Part of a small language model's weights: a variant of Muon for these matrices.
Each number is 128 + 24 x the weight over its row's rms, rounded and kept within 0 to 255. Layers, rows and columns count from 0. Numbers have three digits each. The size before them is the row's rms in percent of the matrix's.

# gate: layer 4 MLP gate, 2048x384, rms 0.0818, rows 585-651, columns 192-255
# up: layer 4 MLP up, 2048x384, rms 0.0862, rows 585-651, columns 192-255
# down: layer 4 MLP down (transposed), 2048x384, rms 0.0344, rows 585-650, columns 192-255
gate585 099:143111121084121088111168102088157137107124103110118117146106129115117077153121125160132135088135135116156120113134142110086079133117114142146112141140131165130121124139170094130123143118138135
up585 101:126113130099143141129117102137171206129151105066120133106090114113122090100114150169167154120163111101158139090145115142128126109114182154111097126101125106143122133188139150067131125112138148
down585 102:121148123127131074118117131087118161173144104119165129123164146097103141145168144134132099115140151126126147135117149154133108105132140102132133148119126094127168110130129106122096087132132089
gate586 104:129154151174090097085125153145094123103103146132115137138143135096110127105125137131178107109159151122124099104113132133140078138127139121110116114115149132124103167160153166146092140137162110
up586 104:157116116130146137146157123120129125098119109148119147105094163153151088118137105088093127105121078162135140109127172142098097105133143135119120182115153136134169157166128087123147126152100113
down586 103:122166142138138124123109081152116106131153147099115085091135132114125128094078108111155154125199142099138104122170105128091152127125099158112159121135158116116141104132098172136140126130151122
gate587 103:141125148133160147134135082141142127081128099105099099132176130103154154175153110189137141129101093110147132108175121116115116096126130130174093098154134134143145144136143109118128128135135145
up587 104:108142129125098153164177126117169093167140111130113164171155129143153131105137177112132127155127131161160154136169123098139128139142128086116139147107133165140118131120180114098129123123098149
down587 102:111131124118093095106080126118162111153094118111130093123144145132150135155123114134109141142100108133133178128137118132149122152163145125118131081131097118093108102156113100118136099121154088
gate588 106:121116128144098138124136153170104122161163089159136145121123098177094130140102132118130115155080137153109094143107092133118140134144151169163146109128107158126108153112151111178142133136104117
up588 105:117120143106156083122124128117123135153120175144116150159129136123126148140175086104139126119143133116124158119148139179158115108123104138133191114170138161120127108111157148097165088131142134
down588 101:106117138119127144135111131073126097151138117067188138087119140109138131140140146166103128185146130095147110130122180094130176123141153123131190154128134107144140139125138128132138120093128157
gate589 104:142124104165120105115127123098127161128125152140129121158163129184111150156154114155114148109139139139126139100137119119116093113120141088140160145145144100127135143167170145150130143106132135
up589 103:162130192082096123160109126115140120127105136150122120119132156119114168149116167119130072122098139104145130122163080119130119144131172129122138135130060125127139153121134112153111141168110130
down589 099:151116101155118105122111164110139135105117138122145158156100129114089149121152132146148147116116149124141104059141090085123147132154129104125117115162110155123126156065120120130157122113131133
gate590 102:165130159138148111158133096109138085152093148137090161108136129080107183188123088144134123141143128142141147121176111162104101142070159093114173134105152101142104154174135105107112174155120145
up590 101:102057152129154149114138104166074117130101124150116149118197141099103122123103146097129137169132117161115114149107124120152103139089181083093138145114114124157090135112150176168107114112099113
down590 097:133144138098117168123135104109142120095164160111101103159114141136112122123116147167137115099144143143105150114168183137138129158140121146125101104164123141121147147127126097114148117135164119
gate591 102:146128141132127127149081109118083145077131111154135162118110160168084162137131131085146122135117166141123167126108107140122136131173134120125092160141095121090158120176099147124136094116166100
up591 102:128120118126133119146157148120175151140171098138148116085127149154113116144098145131133139183144120145124076147124111119125114138126151162099142098146122133082120162148111157130087108128124187
down591 102:117148138129120128126144140124133093138117145113161141163114133072146122122148147121081080076119142136129118100095149132175163145108149139169114108092112116147131124130149108121107156138180104
gate592 101:089124103110086156155154127113126112133128134127165143109097113126112181163086114107120125127118135143122107138146104163113147177091112120103091171125103141142123150135120167109138126153129111
up592 106:116141156122134155139102100112104106110145130117120144114199093132169141109122104101095149120145136161113167122142141128158121132132140118150178148115175072107160143141120100124131111120110158
down592 100:143155143147150108145132185124130115124097087144142099114070142117111144144153142147128096094125122073092116124124147131111157128108136137146134102137099151141143126120137134090183122145124140
gate593 103:155175157161117132131138125187084159126115118125156156108147169163163123153167130149101135181156115144129115131148096123111100135187135121113132103162171175173130165145149116159122130125107126
up593 100:116091190135123119171089116138138118129123135116120134141133113113093103155092167097110147143137131126149135160152142125133118092069128126120121108118142134133143153101183123121102117110149137
down593 102:126139133138082123126115148140115122155137115158109089088157180151148144095118133145126100129094180143161164072143125116110135136145127152129118145118131151128147094107127141121143105130125136
gate594 103:103124084154086127093140122129137133120106161181136158095108127175133144182110082119123109118179132143167126132136107120142114113137108096132115101123097161146093175110130132157072123119149117
up594 106:133085090150153062112147126139140072098110135120133183142122153136171066110157116120126161101150134143150119106120151127153088101151173145144081081139129142126137130155103103119134128106109132
down594 100:124138132164114153119138147154110104162141121117173144111115153181094147156149108129147108096145115165098105128101124088146166119130119133106181117119108154135121156165094089158091173123198126
gate595 095:134134097121162139140121138117122188084123145109097095124124139159153118129102111099127133086119152172101110116141118134121128125111123142132101119131116105144099125154127108127154101126143115
up595 098:099109109109126147154137131118168121134132159110146094120127129113124114098127152123138103172099130130145084180121187121096197147112126120132160154158118124098102120151127143094142170147097115
down595 095:169153112118128135112127103112131128118092135110153119157132106113126130156098120152105154103130098149134162055133116093138074137135134163130122092110122126148105111116112105151108090127180171
gate596 099:135130127128131151070126158123158106101168160090138174131113142121095147130088102096110099127147180116121157142111122094101143111109089132154088127125146149139099094129113156146121106144117113
up596 100:162127113114124141106161122169165145127169131128121194151113130135141103129123142126185150145135152115150148158118100125123134136108105166141149087143122179154075068138136138151146119110105145
down596 099:118127128165143128138160134114083146103101105142065105099154128129117134160120114141094122106121124101081125127154158096119110111115150121132160132114103133149096165117139124123081148126124070
gate597 100:129152147144165145114099123125185138132084115126171109120124107147174117150098117117159082124102092082155122133128144141116106117107100119125122143162157097148112080136134139155159118141146151
up597 097:122114108142095086147128153148123101147112141156060120118118105134127181115094136129126163100155142167118091122173081091112125158119097122151112159141139119147130154103126148091119157184136139
down597 096:139129137130136177092112144104186140115128130125157127122097121118119083153129102138160128148148093093174114113094189165078104107108139095147138107177147174106128079108107115129128108146133135
gate598 098:116147143113127119128156109134139098129128144109153093150132159120121133114152131169107122112111103184148126088171168120128104109113105087128129095124094143145059120117113102136126138112111111
up598 101:156162119126143126130172064181125134119095149133107106138139154153102144080129108150087128123115113136103152131151141133125114138121143141113158107145166146126135121102126132101153128110172165
down598 102:104147128086142120120129105092144137118144112152164135120093137065131128128145137139145149140159136125143142148108108124106139144108100135114106108172149176128130143161115122129102133161140092
gate599 101:170108107123092122127117104126154183121149117106143157116100136142148101181159122119110124160145149144134140104117173128159135070131112092143090176125120141131094141138100133102121146153146139
up599 099:107110101154118163161108109153122124113093137148126163141121156179134141117099146148133154123164086145119086111103135111136118118139128178167133101120093141144127108172101138113136101109106144
down599 102:127093107083150120111187139121120096127118164093119127129141110170110130121128125119113124126167154121128150114166118171090106144131109125098108099120186138110147123081166128124118082089181083
gate600 102:111166098145103150112121086170143105133148125117147113136150131136116108165087147050099126116130142153146139108126135134102150114106174103097105186184143105172101116112090096152165110165157130
up600 100:073115094127170112153138184059136134093107109151128104154102103149143155127152095129133123095139099157108140132118137060117125135120117114159154136102128075105092134114182141060114136126108095
down600 098:134144155120101152133116103163124108148089132100158152101131149110145132121097161137127154170134173135135136140141115183087125161099143152099139181128144124188108147162069058173146123154102099
gate601 098:130139126092147115132103133084139140094142118133142145109076111103133126119112154105081163105115164163148150126126153089123128118121150158106143117099121103125136149188097130132131136128148138
up601 100:127102093142112138167095145126077089148101157161154093114163159143124132125132146097102151104124125083103100118138054147107130135119096138202134141143132141105154141101130120110135167136094133
down601 101:080126125150122128138114090116117141169138108157159171161108101103150134133113149090091130131089120137167150149121118126068129060119107148098104136121122125153132134126144150164149084146199111
gate602 102:133099105182110084110157135115173133089083160105147159139128129115156131145132173113124114124125159137113086147173177133158150137075140124144083153088156136116123120138115135111106107141145101
up602 103:134133129102114164103150135156122146118095120129143082064146108132142138126161110138126082132148153166115137106145166156136146192104131127143113126140101129123166130122109145150127143184116127
down602 101:127101148123144171148126091137119133154113113115101162145060094116079149122117157164134141079079143121096108118131107118122122139145112126107100122144131099136103127100117124100089117132101174
gate603 100:136115112135098154133186120129160061101134130156119142181121147114164100117116130107107128092136097152068113111107131163151140169113130120132123129133171097155108176143099083141121163165074112
up603 097:156123120134105121113077147137119130158151108138116153142122065129143171104142158178138118148134118077126171140101160108131119122122120115180104141088122146125164146112143141119147130103177128
down603 098:139162129109110148110122122113147134091150143128122096137130175123116107133119109141114147147074113182125122164144110115123096125119042125132172123139192135110149201139151085176124120154138095
gate604 100:104153109160131128130137125141118105071151122124127078118110141115109163125089128131103132132140078124114150114089083109173134142163129115111141143130118134134138118143113115126129126124086148
up604 099:156135109132102179157130117128139116108138116161143154145182099119132117125125099165140170108127102109136098114123154096096101152135124135124131069102088099141140177162127128113148123156098150
down604 099:092104110131154112143120130180154096113157106119095103094124202123149123099138086115087118139160135136170142137124129149169176123084142133124092153172130096151107144114130100188147105143142143
gate605 099:126119156131110147119148137126128130143156165169122164143154142102124136122082127085158117179123129128119134152154105133153134132120151146140099154088153093147148079138145135118109145128119132
up605 099:104114126128123138133144100151155137107163111124112148111124155125135151126174131125129147158136129148104132157124079119097098124133131138148101170101172118170125131108124128121135105140110169
down605 099:164117153143105148118144137080158151143101112148131096131109118131059116093090160120113156114152137131158142077100136096123118109106124131096132089126115158140172161155160136138119143143147165
gate606 115:134120137140145129162157093116138174138145145110154133160151110154112108114123153126082147133140131123126187124123123106123127080144117166149103103116135113099118124096120109105122150133161109
up606 110:115147145119151120165172117160154125122129158114123138144112097138113125145125180144146161095110125104148109136143118131137152179180130087190115145107145135105159107145128115118103115149148105
down606 113:127123120089173165136097118118118144090143136117124090123144136098117095115097114161119137147135101128111135093104143145103169129101108138130147103148149135087111131124113140149122134161102127
gate607 100:176145150150106115095130122136155109117154150110126117107157136117098158084152082111124124144115124143136174104101115096166104123180156160096132118075139156102132087056152117122131136151168151
up607 110:148128131164115130175100117108136145143087149102127124135078117128120081147137158139120142118116117140139150141077116116136085167098153088165141123114129126118187149109120143135116116192204093
down607 106:156107177083131106133119119186148125111138114082137115150141154118104115136149161162191146145157141105157155125130127116166163101128131101169156173126136096085119172112083139126136141142105153
gate608 103:145106087126093087158150153094103145145116098157144090116092094154139127178119100146104127122155157147111132164158170146125113134124128122113112121177129139139138157138104152114140127133094131
up608 104:174110081094119098168094134101081095141160097115098169148106101156160108129109126169136168123135176160148121117087116145135140104116157131105126120161171130155150141137113130151167120128161152
down608 101:072133159110138142157099065149140121137137119116141129127104131120134166098128136115152132120109122131123131140147077141169150129122131096141123128105140149118155127163158079118130109143125115
gate609 103:109130167123109125157113164169143134113107096172137104138112109127142125124111088088131117119119132139123108177137128134113113155133094115126113148126144110123148159133118157157102125126182130
up609 098:134158114104137148134087146158106141146104100146092136099114115110108153134117143097137118141073122095077108101128157134161123135138082073113101129131110103116074089125083119129115110124156114
down609 101:157158087153103093112119104116173114134151108150166132191158129149158132144106126120124100129142133119132138139139135130124159134106171129088093119137152090104120124116169143140141116142124104
gate610 099:153147142140111181156090136188122108091157115149123114122146152129097182138155134145139130144130159138128119072114125106140153193127146097119101159124106109169151114110150124118119155121105122
up610 098:159152132121105155166096152116092146115136135148115124147105090109165154123121166130100074118122130157100163084157143142143172158111115108087091134115143110118124108125132118100148151122135130
down610 099:117129104092111086142120118087123126126112167147132146156144085134148125112149130135136114098138164137119125163126125139132092091143138156195124115114138148108148143143112114107115137127132110
gate611 102:096134124160110116147119097121126116067114102091158130100139142135118128153111146122140123100129109119136150138159087123158108124157151109131150127111114135154119124120129127178115113171140148
up611 100:095171125141109129166112117136123117093158125156137109140100123140193074111121159116119102129090131135129099112148126126135117126107156133149110150185130116152082136131133148119134132122134120
down611 096:161113113136123141089148123131123119150087085124150143137107106117125121129145127128136116127159115087158129144127176129111112144104072127137144070163119095154147128094148123103122138100150129
gate612 100:100107093107137129147072163085124125143118107132176105176138149102130113124132068181149146084144147131091117118138118135132156138087154134136101134138095128161152137173112128108139127146147106
up612 099:121122110127106108120116110159112142114123135152172126143144100075155094115133160093105104140155144115117170123142089132126151136136121141114107125145141102142183119116125121117111097120110117
down612 100:108130081082109152121103166151128142119082119158138100109104105112136115124139123170174147136089105118102133123126135139181092134117103152123103146123144140096075123120135155122143142111131114
gate613 098:114142149090123092167147126158128122140121092140130113109104088176111126121150145068149111108136144133157147096128124134082145139131123094136143148151093106152107129093134108117118070146107141
up613 097:144096139090133154131138131156159161091104109127122129101127117118106128163144138130079120111149125087179130137102124116130143124120103156141172110134150113086094156110109126154117141134089122
down613 099:113173105151128132125119163147123120128121144126184142127132126154114133141146114144192113153100158142116116144130101156142071129156140127118108118105105114136145130155120124098123155092141087
gate614 104:130150155103148111106123152133155148123132145156153096168121077110149161146133081094141157114122124070140108122123128071115141101097122109105125120107123112123122151134137139109097112145141126
up614 106:122121096147134137137171113113137174166067130094123153114128152157101094124115082124100133144118129158158140121144097140116162121152160146115162118149138132141154088135104080117117072125115094
down614 098:139173132104133119135134134139118079142148092158119079126138128157115131148127142133153146136134148195114126143112124083139167111084108101136127094119150137119151159158154119120123153139203118
gate615 100:148115122143102112110085137119105110164110152130112146148124135143126128150150117141106123139117132141146090110090150124130064129143117137131125146136124158153138092109115144162119125099098119
up615 095:165126136108140096094134086092118121120118110152131138059128141151092102119165161133139151132136121086127134137122122166110134100151145139093116095135114145148124145109140146099123158133126122
down615 101:118150107123133146150135111126153164167126097110136136179141096076135131159127151142138124116109153149123095108139127089108100109115134131124089126141145119135129110138173102124147145119093110
gate616 108:150135126067121116187167154111101135100132081148133127126149063144098172165117167143155127147130119138148080140148118128110103156143160127150108147120137120142110121169088128145128097109094146
up616 104:152091141163114076112114114197131083145140143140129144132107124123151091120127134110133109115123111131097138108117128123092123114116112131123139134181114164082118184108115120114147175124124161
down616 103:130125106064120143151108132101134155080116098129136132147118111140133138183174106123096116128184137143175134098103120099137105108156177133128113115101140115148135130154098148089080089094166107
gate617 100:105141118136165126098110140154179148116127092105124159109139095154106069098123139130167128123145105097136100117110144153150160168121098107131137120099158141090143112130096155118119097155128116
up617 101:147126143115164084114159126133118139125148131110086089118144114112136164104132164105140155136138141165134135103127132126149143114139129146139124133094123130135136119132122099131087118140111107
down617 101:135115116145110148173112124121115119123115131174168111168142118145145115167101131147162103147099139133095170138146151186107090148137140132113126125157139166098148144119130187107172135178110150
gate618 099:150110134088152138120139109133143123104172099105114141133128133164143110147176093114109119094140122154131156092152128116100154152184154172128106100141128131128149143180218127120139104078131108
up618 098:166138125105138154151125150145145123170129156137168147136138148150133128129132112137136133118122124137187113155161091101155109121120137168137137132161156151191105135120091164161144135134119154
down618 101:097116132169123079089122102169126099093126126115116091090125105097143185120104155143088113096129138089119123126114113123099113126114134068147163102071110132092111087110154110137167136159136120
gate619 102:125139148102092099105103116148129100114137115111110127124070107147127105134144109158174140122087106153133107171124129134109115095107159113102154131088123127134156102114122138101118126127147114
up619 097:146109109136085106135132116130148161128169134091114094133078153096115139127111108116118164130180170156113114125146153113099111132102133118138139157138169132114111144154156121068108114135059103
down619 100:127134106139159112137139101168154181130130114107170219113168085167170143139149123123086154109097141134124141128143105143185095144118098155109159138153115172150094109121126176117142108151146117
gate620 102:136106128167122138155114134162130128116103096135107126121139121144113127122109169102115143099149149167145165119139129136124153149122153169144112135121106114107103084134102112127137145139135136
up620 100:115156114081130086137131126143157141149085139129144156130147124153114117099124110073134124115120135119158080118147142133132134082120090126111176136113117119136136157150059177138141128129122101
down620 105:128084117119113152148158102138153109089126114119143135134116144144136131129098146172163164107139150119114149105137137157140104154086149142124086105113109124160182097100142121132177140147101133
gate621 108:134147123137136164160140120155122134131096146129163134067103092177142114120095114094166162136109084162138116167147047136134103133133154159123114137108097136158144111090137124119111135168123110
up621 112:149166125139125106109166155113132123128118108132089141141086126125158161120166118121124117139150132138141141160118093099135104148172114133114150125141101135117100108132170124149112105155118128
down621 110:152169099110153123080124175181120112089117141118110146108134098102086132095120126145106162135109149153133108111159135132131140151144139129129130123113143149136151120129115100120136150139135140
gate622 101:058137125126122138147098147124157081130139078130117159154151107135109112126152109115136106077142120075164090138089152135155099095135132144106106153162130135121098108137084112124098154109129120
up622 096:134145141140113097095122099139114153102155137150134140149146108119140096146093132125102163122143121114079122129130127113096138113120130102149138117144136147145173147131155140082087107160132131
down622 097:110117165135149112157184140157111095167122106096107138129135189172065139127125139130133105106101113132175140150093125160136149113162148132125104148130103120134127101128097119155161133126103156
gate623 098:129096126110103104128124091158141163156113119149127096082144106120117137116168176145128081172155093097104135119149123153149137150091105107115095093147146155183164101154142118188141100104186143
up623 096:104145139199111085119083157108115103144113118165143115139119115139143133157161147131147146177136099147142132085141117093152125159154134157122101158128130062115132118147135171105103100109133094
down623 096:185133112123099109178162087113130106170120143129118148117101093156071128099151122140114112061146179111146127112124136099119113125128096056159156099116113155124134157122145089119137141165135147
gate624 101:177120134091123124116142099122106126117130124136139099110117167141085132114133113083092116152137143140111109138131161149104144150139103107104112138181124212154145126151105108152086143119163103
up624 098:129142130119148152107140153132122147087140113165129102145094132142124113086147084145109167149132180116139204130147162138102100129146093178110125110110115128170120154127131114126122149133160140
down624 099:136139146106130134102104133113147132167147117152120127117136166105153147149141159127117096112149088115161112146102135112157112134126163134122137145159166124120158114136137118127095125101136127
gate625 098:113129099135092132152098083133146123135143151119124067145140149143148108162157172126139128136116155100132173083120118108139110144113136132116148138132116138125122130114162091124174165132116109
up625 094:080156170115134156134088157120142143115090105150163101115116099123118135105107098123129147114120124152126141107144143138093133110120165110172136146163147110109107102106136132151128119107107085
down625 096:137121079160090110113129093104145098118162119092118125146147168131144118189118151105122142139165147117156112117095123112163073201102111145079118139094112149131137138143162127113138156137151122
gate626 104:142123114133094133105112127109138127127116113123121131144168182135133119077172148154131114138121183181100147062141157152143112113160141153176131122167111104116124113114131148152104137152160091
up626 104:114166121134137085128122169137152101104141152112095122118124124103105105141124165160101126120092140136129133121099139122155102110138116132121085154076123167122118129128147112118142085141123167
down626 099:150147136134150104161107131123094155146121118137096159107081127115125137121141109139085085144143127111152151111091129113136136145120148128110129144133098094140128136153121139148118109108137092
gate627 099:144116141113138114160170183133112134164112107141151110102120097116131115130062137137164168146126099154140101140170173101124044129130156140126107146101143084126115101137146166127129153134138119
up627 094:140153105122139134131118122128093112134097144115092172159132182113145119099081085132108136108113130144129123084131159141158160156107105136109119130121134047117141111096123137178123136155124140
down627 097:146096126123129113120167095168131123107164147099163095063129104121111133145170133131148133093144152103121133144117074100120120110146099134140131104123125168174121138127148125081115130077120126
gate628 094:151131147118124109156059113129143094152112092122161149147097128120173090164145162145131147114150127135100161141140121126135122131138121064137135134116121079124127085142111120136116156149144110
up628 092:112140115180104136138116144143141162149127102118109116123139110144097131111155108095162122143101114095137154114115071131116128157084150135140130120121117138096121151153122123122100130132129163
down628 095:126118089078147105145142109131129105137132137156154096155110127171133139106094176124131157140172111124131144180133102147131115134159119100113136138139160115132138112102147110166134117162127123
gate629 091:160137114131120171148158087157143116107124106057125159122139161145158158118113127136085156120140144077113140118132099099119133139111116160148118125116171114122122092171193143144086134150111118
up629 091:125178145099148157118147117164170143117169119115165140129082163135106087138123124142122142159108118126150137144134131126099094062119141159136112181139138122105142115139131116158145104132106160
down629 093:112086110134072119124150089116102133129098116149112096124142112099175191120107117117121137121108109114101107125148112133097144196128119128135158104128144117144176098165139138089112146126116074
gate630 102:111123149133086102108119110133135112152134161120136100152123125123084200091095166117122122159092145114161113161105128120127148148154128160099097127119123122096096140136103107135073095131167120
up630 105:132124133140118143146128161140100131139149125103172120139107111161111112088120155107135129094109090111169139199127106146094112102168130131069128075126105146169106145126101098116096109150128070
down630 100:119104157121112146119175090107121133118091120132173115144150132065117171107165117099091131140146141193134119146116139071152155119104162176154137127107135153115130131129148144095134125087198116
gate631 107:180130091115178186106107162108123125159138130127140122151142123138097137150106175043129099112108140132131117100141138130098119150105077133130109159098131151122147131157179095164137123065143128
up631 103:154099147166111157117152177123144149183144160070124137173136130150114121164162161125128117172139160140167117104145142148102101086123094107136128155120112127139127157125148139153133089098123136
down631 108:110182168106145149111082096153149099116127146141121133115114138109137137124114121131076124137117131102105136145191106121132135105169133153133142118118119134105151102082121157107155102136165141
gate632 103:128133152119131170145151171161135136154151142099129073154162115156164152181124149112134137155144149141135101150137144150164109127159165140137112108169161102155149144160125151116060093123135143
up632 103:079128132109051114136107119114082108129099085154108157088179123075110129126093107123083097093146141112093129137125106130130160166139124113119124118080135070111107150138098117160154117144156114
down632 101:143146153119137139134153143155147146144163118124120091163121103134151106152162131113141157142079105189124112105141163107149140094124151128113136140136157135091095132152145139128113167103116129
gate633 098:139131136109117116174112094134136129127133121130131164125122137091161143111125139114157159115121139127095170137141052100156115123142093114127120127125164108116134163146112118146114109121057080
up633 099:144148067152146129138119165127113121152126106118124103127114132120136135112151107082133112129130118149111158148123125154150129119129137125155162108134127142149114121112134091145104114151147142
down633 101:142109125136111103127120149127156146100132106111135141135137146115147132113130145129175152104116097108147112061109096073150083106165118101131107126105134130109145163107114153151152114150105133
gate634 102:131119147167165150141144086125154121112135123127139120219115124140151139128163170118137097105107150122118121112115201147105135092094124093115157085099083110095105070142117107146140161158103127
up634 098:149093129178141097100193128122154120135156154099161159111115113132174128137088140144156130158117113086155121117110164134149140131131142149133143122078127146146144125102124138116079109135122119
down634 096:089146132082132139190102147124093141103153126150128116103134117119109130147092132123108116150150087152156069111131142170096123116138129146106136137151115140094088133110072159115145138097095135
gate635 096:100098144159131150110135101117160139120137108142127152091149112101097066140087112127128076131157141137122113123116111103130121117135150129110178130112112102132141111108130140083192107102126116
up635 097:174073138111081094163137120115111097129098120181118091166134112179140106115118102113144078155124151134133155132140122131092120161139154108095198159131155087115126145179135135154133166132081148
down635 100:119152109159176112105119140117168139087148099114141140144150135110106153123130164156146147104103088118139099149125153129096131118118091108142074131123110167129113113103123103092109162092154131
gate636 080:130137166137091081127154146132117124114122165093151127092156137118128098134090117170140105131120136125121113096149116144123106118130184108176161151131143165102111119114115142074084137165148128
up636 077:125158145098136105105121165162166149106146158125135127126130133092121130138134148134183114187166112097137140126124114153120137118143134128150118076107108109098119151132125127132156146162116126
down636 084:135123103139154148138129072102123111160111100156133125166135123140140129106160109109108131071138147153109160151127145127128151122109100136085105137133120123141140093122125100159133101123129107
gate637 101:161108113116104151152106135135162114153097082135141108156139155116110138085105138134125101153124143143150158088158149091145114121135177122145112059129149127140141162086113149121102091144132159
up637 099:158128113180076104185142138138171091110142124082145146132094150168148121160166141106153099110161163139171115096085132111132131127140136107145118158110138115120145141101098120132090142114084140
down637 102:157090104158124128123151116106116124138163136127084131150154147115120167150148111098110168174140116146106149132134108133122126119114117140116123183127106107148120094138139160103116176129117151
gate638 100:163128131096144168124107117101113095144124133117175164171121096145142103147134129117107130131162128176060149098134171110115151084126161124136168169116111102150162107161146149160115126143147135
up638 097:182118124138126161104125076111150089091139149167127106158100189156132140121103099117107138137152146088112102126124112125110092093160148119102122115134143144172136126121163115078090095139142104
down638 098:114135100138128106132148132151114171101115127100150136124133104149105127140156131147092105089118095106098160103105108105167156140069077125154146119107086129114119127144109157121155173136111104
gate639 093:127114133104140111113118133134153149149124164129158161099134103119109145166167129128128094125098169133167162100166157139141112121156133129198156124128122171110121099120103097123138107138127131
up639 094:082104142118096126124143118133127111123113089136157125095136156105098101106151101081104121165104145109140105112125144111122112117154129107141120132150135091105147138067125144137131156140150171
down639 093:177158106133160150146127141137106108122163115135122170155137123109122153153162113131138139106128074149135101181109137141148170145102115137101143131149139164119110149146180131126096116100117077
gate640 104:143117101136116136105153144148106105078124110106132124125118127140107109120122157172098154080158142074145131162112152135094117130103134145142162102102105097135137141083168161142140099140129081
up640 102:157178118100168148140128112110131121124162106176076142121169113134134117163151088136126144138107108140122168094187139144135145155156134125148153138155163153149147135103145108121123102103164129
down640 106:149147110111129129135121119121126124159109140127133105102110107124118124142136161137154131117122118128105101116084107171123141110117162094132141079095145141160131122135092151104169059142125112
gate641 098:126089134144129126109097132150124124115127172177117159129095144128121115158114132116162164110135154143142147126122091134170138074162119127097122182132086129111120142152126158145140089134104096
up641 103:129073164152147111149112125160169128144134121152145138108127129113129126131110108110134115119072127136161131123114159100122081135137118121152144108117141136092139089106149113137131156128164117
down641 099:148162148102132163119151135125142115066137136116153120134126140122140122095145114123124160171118131129141127161137175145173144135115127108129138127135087110195151122144129111106110134146117095
gate642 101:115149165146087122118103148110119148116150144138107180123148135108136154173110141175098113129122080115111149089125079116166101152126084110134121075142137156138171123099123101129100123145128111
up642 101:135141117171144121183109131116102102121132178119159144124173135136103141095119116089134127110147107139155102153110112131151142116078097156082103090162145126106176137134096104148115144107125106
down642 098:145140119137141132102123115063124141150146133113120139100129142135124110101118094152131137130126162168089144116136183159138069123110153106134133098126139152088157122127159119146156146130117150
gate643 101:124093142105146050161139151129120130140113127143151135158129126117134124121154133108158133096164146143111085117138125125132119076156113148125129149123120098157077104162085108137114118130110150
up643 108:089112132137117141112122109160139133087112156127101129135118123151146107107121151134086108122164088100120149134161116107125103113109133157185171109127137146121133134095138134141145083146074134
down643 108:128147138180102125131135097117090113162118119127149124106117137123130126121092115146084119182127114144122182136140097153086114089138132108125167104122130116137198131094137162096134148155124131
gate644 104:109131130113138131131135102101172106102125135142120143163159103156164129110111122077095130149123122137090121176166155117098140121124149111071137101071113124127152180140126148131167142135134080
up644 101:118104156131162091117152095147157103128122120153172122146129122125082095130121130137103130136120099176163155147125135154141093159113107170142064138090142152109140169149116064157135160139107134
down644 100:118117147160133129174115124097105142139145106119105184156133133151163159154126141093104139134143129162129076108148154152132123088108142128107157114144137075176099132106141144138107123159089125
gate645 102:119115121108115101129095150144114140147130118117139120149127116102091113144079173145177156125171134127165143143155159126094143117121111176130131130093102153138138147121139118098127123139129138
up645 103:115098127101168121146087133137134126152114137123117083143165158156084108117117124164110146116116159166151123104180136142168078123116128135138153154159087108132067109136147139127119078130150129
down645 101:121122121158103146105154142148116110084143184128150142132109118066147136145119150166115154118111106105179102101118139124114172164135122124123118137099156152110132132093151117118118145119137129
gate646 102:109094121125147140147188119140088106152130131150103133080090132132130157137152121140120158116098137075111113164166165149158104124112140113141097152134126124133153152139141138151127092141123133
up646 103:102084125122145147099144115180076119140073117111136094118145154114138129151153112128115140163102167129100176158134137146099126119111103132133111123155154119170165137144135150139110111111102134
down646 103:143161149119142129129142126124114150138150134108126154129138178150107084112070130093121116113179136147161111122078135117083138101104135158153126138152113169131146110114105118082127144148114126
gate647 101:097097105094120163112155051157134090133094120135063118134092099122123092091127143159159116106160085104122161136110150124093132133114109129133157087102116155168138127117116182104122139122124147
up647 106:143186132117114116136133119067118102137084139140114162115156152158095101117123143101117150125144095144150136152118148107098119108126182144153129180131126145115104110138158132152097155162144108
down647 108:104144112176175136157139100131154143165115134140139106129094125127083138149172104100090089119116166161146108112117107135152093103139134109127136122144140081115089099153120109146166104084130158
gate648 102:137118120116126156129124098095151110165142170128098105132150102122106102088132102133103070140123091090113145139096078138163155076116111151124121117128129143097104047131139115154096105074135105
up648 107:150141122074121107140162085119104157132099123137142122152118130116147132142087097160122147131048105169160161126128104109090131123098130132136148077100129132131114116143106155122125145139121094
down648 101:145155126122118106163108160184144154144173142139123143138143090134140143123136183133151114130168113141134134154148124135115142126123081116136106138138112137109117145093132137134104116156160127
gate649 096:145110162114138142098107103121172109146113096166103137134104094145112153091117123160130118140146121145146126149164115170095129087150150134140146157136105129123151109103131116133119109175130099
up649 097:120095158127123157145144127097149100155123135114189153128140101111161094147096153119103137139097127151117146138128131138128109106110147130166119143120127150146086112115080108141103103111152140
down649 095:130185089155141109127132113120071163162118111164096127144160155116116105120124099107117129115163119099122148122121115122117166150108142133099167122096145121144139109149150095112126130130140119
gate650 104:124149152146161078073135127135141101146140106101096121126106104151163137083118114084136149136100114107155178090169093091124134127122130148074148116146136128118130106108146159114127133177141110
up650 109:153139099156113185092135110112161106076090152139140137104105100107113172134098120129090134129138116167106096141130120176133119155123116132156109131133118110135150124138100082163131095124148121
down650 106:137130126102116130078156095141119080119113119126156104113162116151154142146097147148148140122105130132153163126108125064109150154144154147156122129130155154154071133101127106149109131132131123
gate651 101:100139095151131135146138125154169071112081105138100094116188143125135121141143087111096145114141106100122112108109153102079129087139125155124177137153133160112140128120122148182145111113131102
up651 105:065115112117162131122128140145109124159141134134127175123156116139115105123140123131153107122131123141122100091125146100120116143156127126135120135146121123139122131089121149161110097135148176